config.yaml
vocab_size: 1024
norm_eps: 1e-05
qk_norm: false
tie_embeddings: false
init: "normal"
init_std_down: 0.0114
optimizer: "soap_variant"
lr: 0.00673
beta1: 0.95
weight_decay: 0.049
grad_clip: 2.0
schedule: "wsd"
steps: 4412
dataset: "wikipedia_en"
Each number is 500 + 50 x the weight over its row's rms, rounded and kept within 0 to 999. Layers, rows and columns count from 0. Numbers have three digits each. The size before them is the row's rms in percent of the matrix's.

# layer 3 MLP up, 128x64, rms 0.232, rows 86-127, columns 0-63
104:488472555537439545545555476559435644560548451529485425470440496494403478542591439551458497497516448447544500558449469440556536451504496450535584530515509441439492508526523393506464510409510476
162:529522428462450473487482442552519467494523539499462576447471568589476443453535576513457579569527399529536437505505528529479341528466506502475490577496563489484448530559450549431438471541407496
062:518449504528488486422603427478472470564461498488431508520452481487442599515428549518523520503444531478495503609587421556458506435568563455450449508566450565501492596526481485507630484480535502
066:516436411473486470512512431581511499526513474494609565453537531513501491480490512538531446528491565531419523430538500467508541424454450418500503552461593494447432462592432436579457509506443374
121:546540585529462500463491413491507454483445515527493602433509545597487439498560447543514442579440446491542476460556536491532533464529527565534504510394549458587426464583419582514462529470452459
127:462371416538501535475587464540491550568524521484476488490384537462462519467517579532506568490455438555509453528477431551480453448472531531550503491482438431478463528564429492344511535498517556
111:460559538480557444518546564607465578436470465565492534477527457443539498530478450432465496425531468470458423519536519534531509564595378542483540491537594573496438510543501583468463438512497427
093:484534553540488476479431478583433534488496606544512573498500564558496498523570505595497444575452428473444405492555538473588488510533487550418476531428502491474463477537441547525439388474560440
078:441467496470477553455436516459543443553487547497390473513526564482500505477445540426565558626473505530419456476473555524437487535445408537533530573529473496448372501439516560571539500466500563
091:498534479507519522562509533487368598491472458576575489390500528480423497450475536492435531466456461469520476513479545555639554422487430469558493539525521465475515463562458518507558446478394550
091:551425501537492530517473559466575412532498569547523531528519473477542462529403535481505578489452483502537419515491484544404409481560598470493497563411550551400460449544496538513411412516467502
095:524589488435430487416573449495589455514430498414474403422383573481482440510473578483509515469552499489453502469569504504465429597482533509550468464446471627475498490503485494494474471479525517
146:471467486397487529545501465591465514436464479486509540554547565562443464390577496529432485588403489476579388499516489478563496548535545461481519602492524400481466505569498524470494539498437522
084:456551449583501563499607582550428597524529559533464473509476560501558537544492486545524425527498602552394485541471558503502579452448485489495502509499543560450497518447492512525407383539483489
088:503536449479539438506462461622465519546578500545495516552411467513426557472558519543392501547390493513567507471595489441485589491519551491475530510486588574462460473482454543493442465438482423
117:539416439525435536480505540599524492493496546447554553463398443516551491381473526496482525475477482555545516468596465490469557497401548537478617556607473563472482510485434498545431533495495521
101:458494592544527502488491426549504606551489487566507441368479522508491519577525508527476553451524511460426499583526495432510552439534442541461603525488424536490562557465534446579517423516521581
055:465594453556516481526504561488523502488534495489514492467450540542522543438520591412520571467500480543482507399544489481447404492490659448472535471486565467465397497486427432469440473494402481
108:424528520394510484517525491526619480530503439478441435567465566481453482576423461478538567544483588460482512436381498539504564480543570484501513508599584480448515482398512532498448505525487474
071:486526470539471555522499474477532553565408378461404484553400592550506481440483541437444513535475442642509487481486525486410436530538553478531484596527536477514450525504492489462508558507427491
093:432425464522395385452561536453454562537485522421472411492510498468495576553507488553491460510492581515460448498448647463477487528445455564448529537517533495471481477447545551553522493473597481
106:531496471474415517474444559523474520461369567503540520601507507419483423494468569499466450551535528496459504506489448564534526579593459553470450557519469562565416494618486560498499490439553534
076:545497591541500470529591546453502476556451448523562427547554557424475621552499532485482526522497522547520530497593492489539400515422436478505589452576492529436507461440486484498463468481567394
084:518436527527544520484472546533474603543463473509570416425524492476475540521525553457505590434446598493458488535530458568424429471432531561536547344523465485463491572515473423546476492504448523
102:488511510467469545557443494614431606472496467455524529383571602435462476496581449447501516523488417478512400525494476545593459487509500476521527516551566504475428476592472476548506536475574501
085:520496534560442482497550544582489488380478518506526514542507512434466415488462539439576576492396469552475484550567536587488492607448446499621458571547532487432509479474488540527472439485447464
097:515517428550403514472585570407551495504449416453402432480518464491509465458529517464520527469552500447552572499453598513563529541549599517517512473570578485404461458440509442510466461505526449
084:471429523462529444513421475534466504451444437552528459440475508555487516512566418460533433562532688563484496398561579518558551476528478432497584447491537513539499455481508468507465497526544486
063:573423517477544547455469468415538469562431476470478412467407572463469454439441501380445572494571484425494532492494577540490449432510519410496542589549470483548458455456498518547540509485528477
088:492448540547449494502517492549423567449497557554566498457438586601458494493483594450405544370432484503485506546477533555547461456551458455516574537514445438486488521576423492442463461525548503
134:554529579430556512523417468631489477526406540576457542487505434547449487443514510475517533560494450446588535495454453493483479552475616505471466588481541549491437499569466552430467526421490507
096:527577549496444409509484523642477607548522447526532502520490551542451512522584498517454387534526604491470526464509518524561563516486431510503574531508477453552475530550425490457469484548544399
051:460451462498493455464505540570510442605486511497563479484485543526455492546507499508503445594516573520531527569483498432492646351536533477526532544458457616468489498477462498534533414492404491
067:513486494560404544506448537444570432543539400489491436403480447493500533506470553456512476500470487464517480460560534506489394596498635501464471485512553554555547540530454529548486439605427475
063:430417495565414495498531482494511421524490506445456478526543490483406449452547515500562507526406533478576453558534586509571435549500557595551616460501526494467521519510488538522432510561602559
083:507561468477400545423413509523489538523548509489470474546466615484519563430453637553451518532456471523536426547500448559503392576542545446412499552516519536469451470477466520498454450555496483
088:425524511513577470458631497557571465520393513533527529460513508514497431458511490480541475544484530450382496485507534466497547506578431491468541484548419491541466444476419511545567508376564424
074:488475481487523461582503525541562497561540540527574496466449528537436455504454468394531515424490496467550471456528541497478487427477498550574659440494495518559402484580436512455442562440455575
104:539558501573465558458486556599592498528502502457554452460492430495505589511539600504508562452526406434495470554587556581477424541432455432458507419541445555487558520483494490540457482511450481
100:581474531510534601497535581524523573550499487538516504502537439488493495493454571473470531487474351447588481573525400498455464456530486517494514587466502542453503552474474483602444509416403551
085:538542532533504513431479392554507462470456456455514552448532600490440437466531415514509492562449550592559427417445569467451570551539469472474432549496573497537419491486479561500530487465480404
103:494571547468489616482432519505522564451440543514430543522605557596471467421528497443427446553487513500491451571453514453509537529466519513403535510427564446567431503575518504520457515423484448
# layer 3 MLP down (transposed), 128x64, rms 0.219, rows 86-127, columns 0-63
118:543527525517463545532541495539456538591592458500411404510503497407420447589561474478429435501480502496516472535413495534585457494542483479495518584511449388446486527523490420486480442410524520
157:530542411505534435488609476523465571562475585418464543433492580527518450532577453472564540456551488466533505432541469433509489455486502369397488484512570469532467500468446460414537494522523497
091:552421512437469526475527570484484432571533450436461545465473450449385450565476563414588540502494445441539546503463440449549506499480482553506429484529523481555466384444508401478539511454493560
069:463542427543505536498481497492462504442575493550521528454560631472505483434441582528509456440498483551366466441508522545508484440400485462443443500517499560483490509583541478629441490504529435
122:552620553423424457445490423507527515529554394516472445377451493571522493499496498541562523557534486452521465471530501466466464565490553521495555403528546522471526482531534545649505505461534494
116:508447473604469470448541412510471530573570493450511603570387504478434500525512522530545521480552450524505488503533417515499475562385542504530546452518521452460480565497516450374582501432514505
106:504522556499592547495611547518474562417492469563515478458497447388542526592457530399544449399555518554497486545538518521465524434580458497511503550449528520490550541475511518446579468569485423
092:445502631529494515454482507428528535542551450478496397491455544508527516497540463565482477610431483448438560353481526460511424460445496511416448552569528473499547507533573537558456464499489508
078:496570490454552461493517467468461589486481521593589565545557592472411436437551553593539549490477535465520509464489529586404533575406528492470534457500467529467507404479517520530571447473472500
093:502453483490524478582555480458410545446420443579546473452452514443424514535484593493453503471448476462564506564429464522509510433512423460601463504560534488445591430490454530567580542491432492
097:510383525441460550547563613475528388541432468495489464558493504434572464551446537445510554551458499452488498500450514560438440423526589535476477507511514517482452547429547582546453435527459537
089:509556603416478472552425447499480435488451418594566397467473571482464490564532471437560498496545420498433459551552515427410471530457506511544405465432538513522498468550497536557450508509498506
138:497483508496557563531545533464425503561574431554462583452521477481476458518582456396437516397567482394428527479456521454510492483546511428483483475497502561392471468591468498507433555552547480
083:500431575489548491451502585575458513488496559524571560523528557492534540475495458472597495551458544551449489555511509492453632580520520518484495488489514467522516540420475575546433421518658492
089:430470512511562533586488446448553472501574510446506493476564500441461475462558445423459500311445501490499566411475485471469578517543541571511590561484491536559485499572467497511481557513536475
111:555390492484491452533505611497552471512550428469623591495462519522477562446533523523489548470453552516523413479433532526469586553466512475479585561569507439483557463422544516493467599494497528
093:526486432524453456542480565340454476461489575486443517566524530493591483505465546455491516558547477586469548486450440567489499557533550528510397482565551506481487439519588529389552532475480488
063:499569475505542597567459481518514568434498493523496560505468609405512468445495511458587491404474550460587479409503443454567438417544548589493551484475535451535458469502457486434490442504444512
118:404583537417511560499511451573583484483499458520462503516429455506451465527449404478503516481469563512569518470383475526473540447520625502481542510554584442438500479396502483444435467510545503
073:546513529496478517510529482521530475575442456548481538515447498499470436530518504482566495462464524584590507466471543544485443567621572493521488433475504421569598470487534410384564620512457467
089:467417479414382425415482511498485568499429479497502509467560587431495505527464503550486509582503496487485480538506611389456533481430500543452525562484510563449452436520480521476551528409502415
108:582456432503419480491458516465477553461365580470551496570493497382457509561520512547558415537547550494477590491467435495496508527547482585474443586475488548557501577490485451468483481465470568
084:538517563553504448530506491478458518482548542480557503538620617512552574590530399493463466466519452536536466450630508453551618477548497451459482466574468513520555453464483489496562514492562538
086:433495497577490516506450502498447526458527468605542508457581409567430574518559429585488480411451459500489590572537479579583530426441575468501517473510451533502412526515544432475472495514483512
105:563445495439533484603483508456449522477538426460568513483533500423416451578571493500525427554510488506397582440458559574549467537451481535498517485563525427487507505585558487465540578530453415
086:510475532528512457436509564505469487379462550483523529619568558433510513466482478468505554444386487535463445589580500522453565528493446478536408596447449464515516506530445452528481523539401504
090:426475460523415529423584451511525582510519467510449439509508519567513507442501512480531494538554470469534543674505520503585559513563553464534531418495492452449489477539503422466464539611492427
083:468510438586499465420482531470509503460555556493578475531479522522677545450440533450487554494605463472377508479484483546463453491436570509525441495455575524576559492537482463508537449527483476
070:565491617547515498540437561477507406559579544591459490530515518464497486530487478516477583573590535463519546469417566435488522525457468417544450461533507446472530521428526472562462549573572435
090:490410536522551419479517566481451450500486469609542469596509466477504484504413587454484435404419535496525444545474573476510446447518382481501518558524429425449503447501486530479516449476575473
133:504564537509495493552570576413552573448522444465436594526544521479471359542464510498464501540550484500492505443465456572482389541442501540506504483453537503613438528489509459425554433536471450
108:498631535524452473476491527531433575506465537453485421475536515577455437508549450448403428534495597433498530474470561529545518537503379464458551416518457483532510529512455503527439480544510394
066:512504440539389469469518567565520484543422597436568423511467484511450501530489538453509498637489547494525524553532474442559498480526465454555460484417434586495465514499464418519528425450404485
077:557481542483440487500420548450537451583565397505498475406486449449443484514530530505532522456444452449554519450547501473583462516483613519480502423492477569512510486559504602455485527643467522
085:493385510606408494532508493505492406495425523424459406470472534432431444436549529428502518489418521448601501544414528477498387478509492537471501444471466493491513587517523474494439467487517492
082:442562403492595556501525502489524511439532543515548480502461606631502581559449455479478449498525449511507445442472532490524442521539508571546524514475558501581428548584540609494528557499492561
092:442613490669486469450480502487473521532563465557574503555518494471487523566502532451498589477482506457530546464434570483438426596510447417447522499529474427490536455506494398465500460463526477
089:526574489504479450487633545566468455462522476424576504479567446486461552524396487461561539473469516434536513509477493554532553427479462516540617466503502541528381475481422513477432465524519594
101:529460497563536552475412535506563513461412475514576527491547440502586541530591509433509500481502430429472486541534494519428503488530478471340454414571482485493560542430565474538468563559459471
093:486473568527532571449515528517507501476504515476453456506501478517592503526437515463486553476490426562491485568554373557497482416451533523484465604552455559515428559518513419555500423387457606
086:559492577443549482381504450499536500549453452457474555524484561599439483495485488484532561569439474521524463554472545448448600545477486466535458459499549591454554438427507508410590527443563500
095:453486485451472483496492437434500472508471380497451493508448537481477572539528497536482624557474614504533609520474460524438403483457401514537571489572496535464536498464436513461590499424549490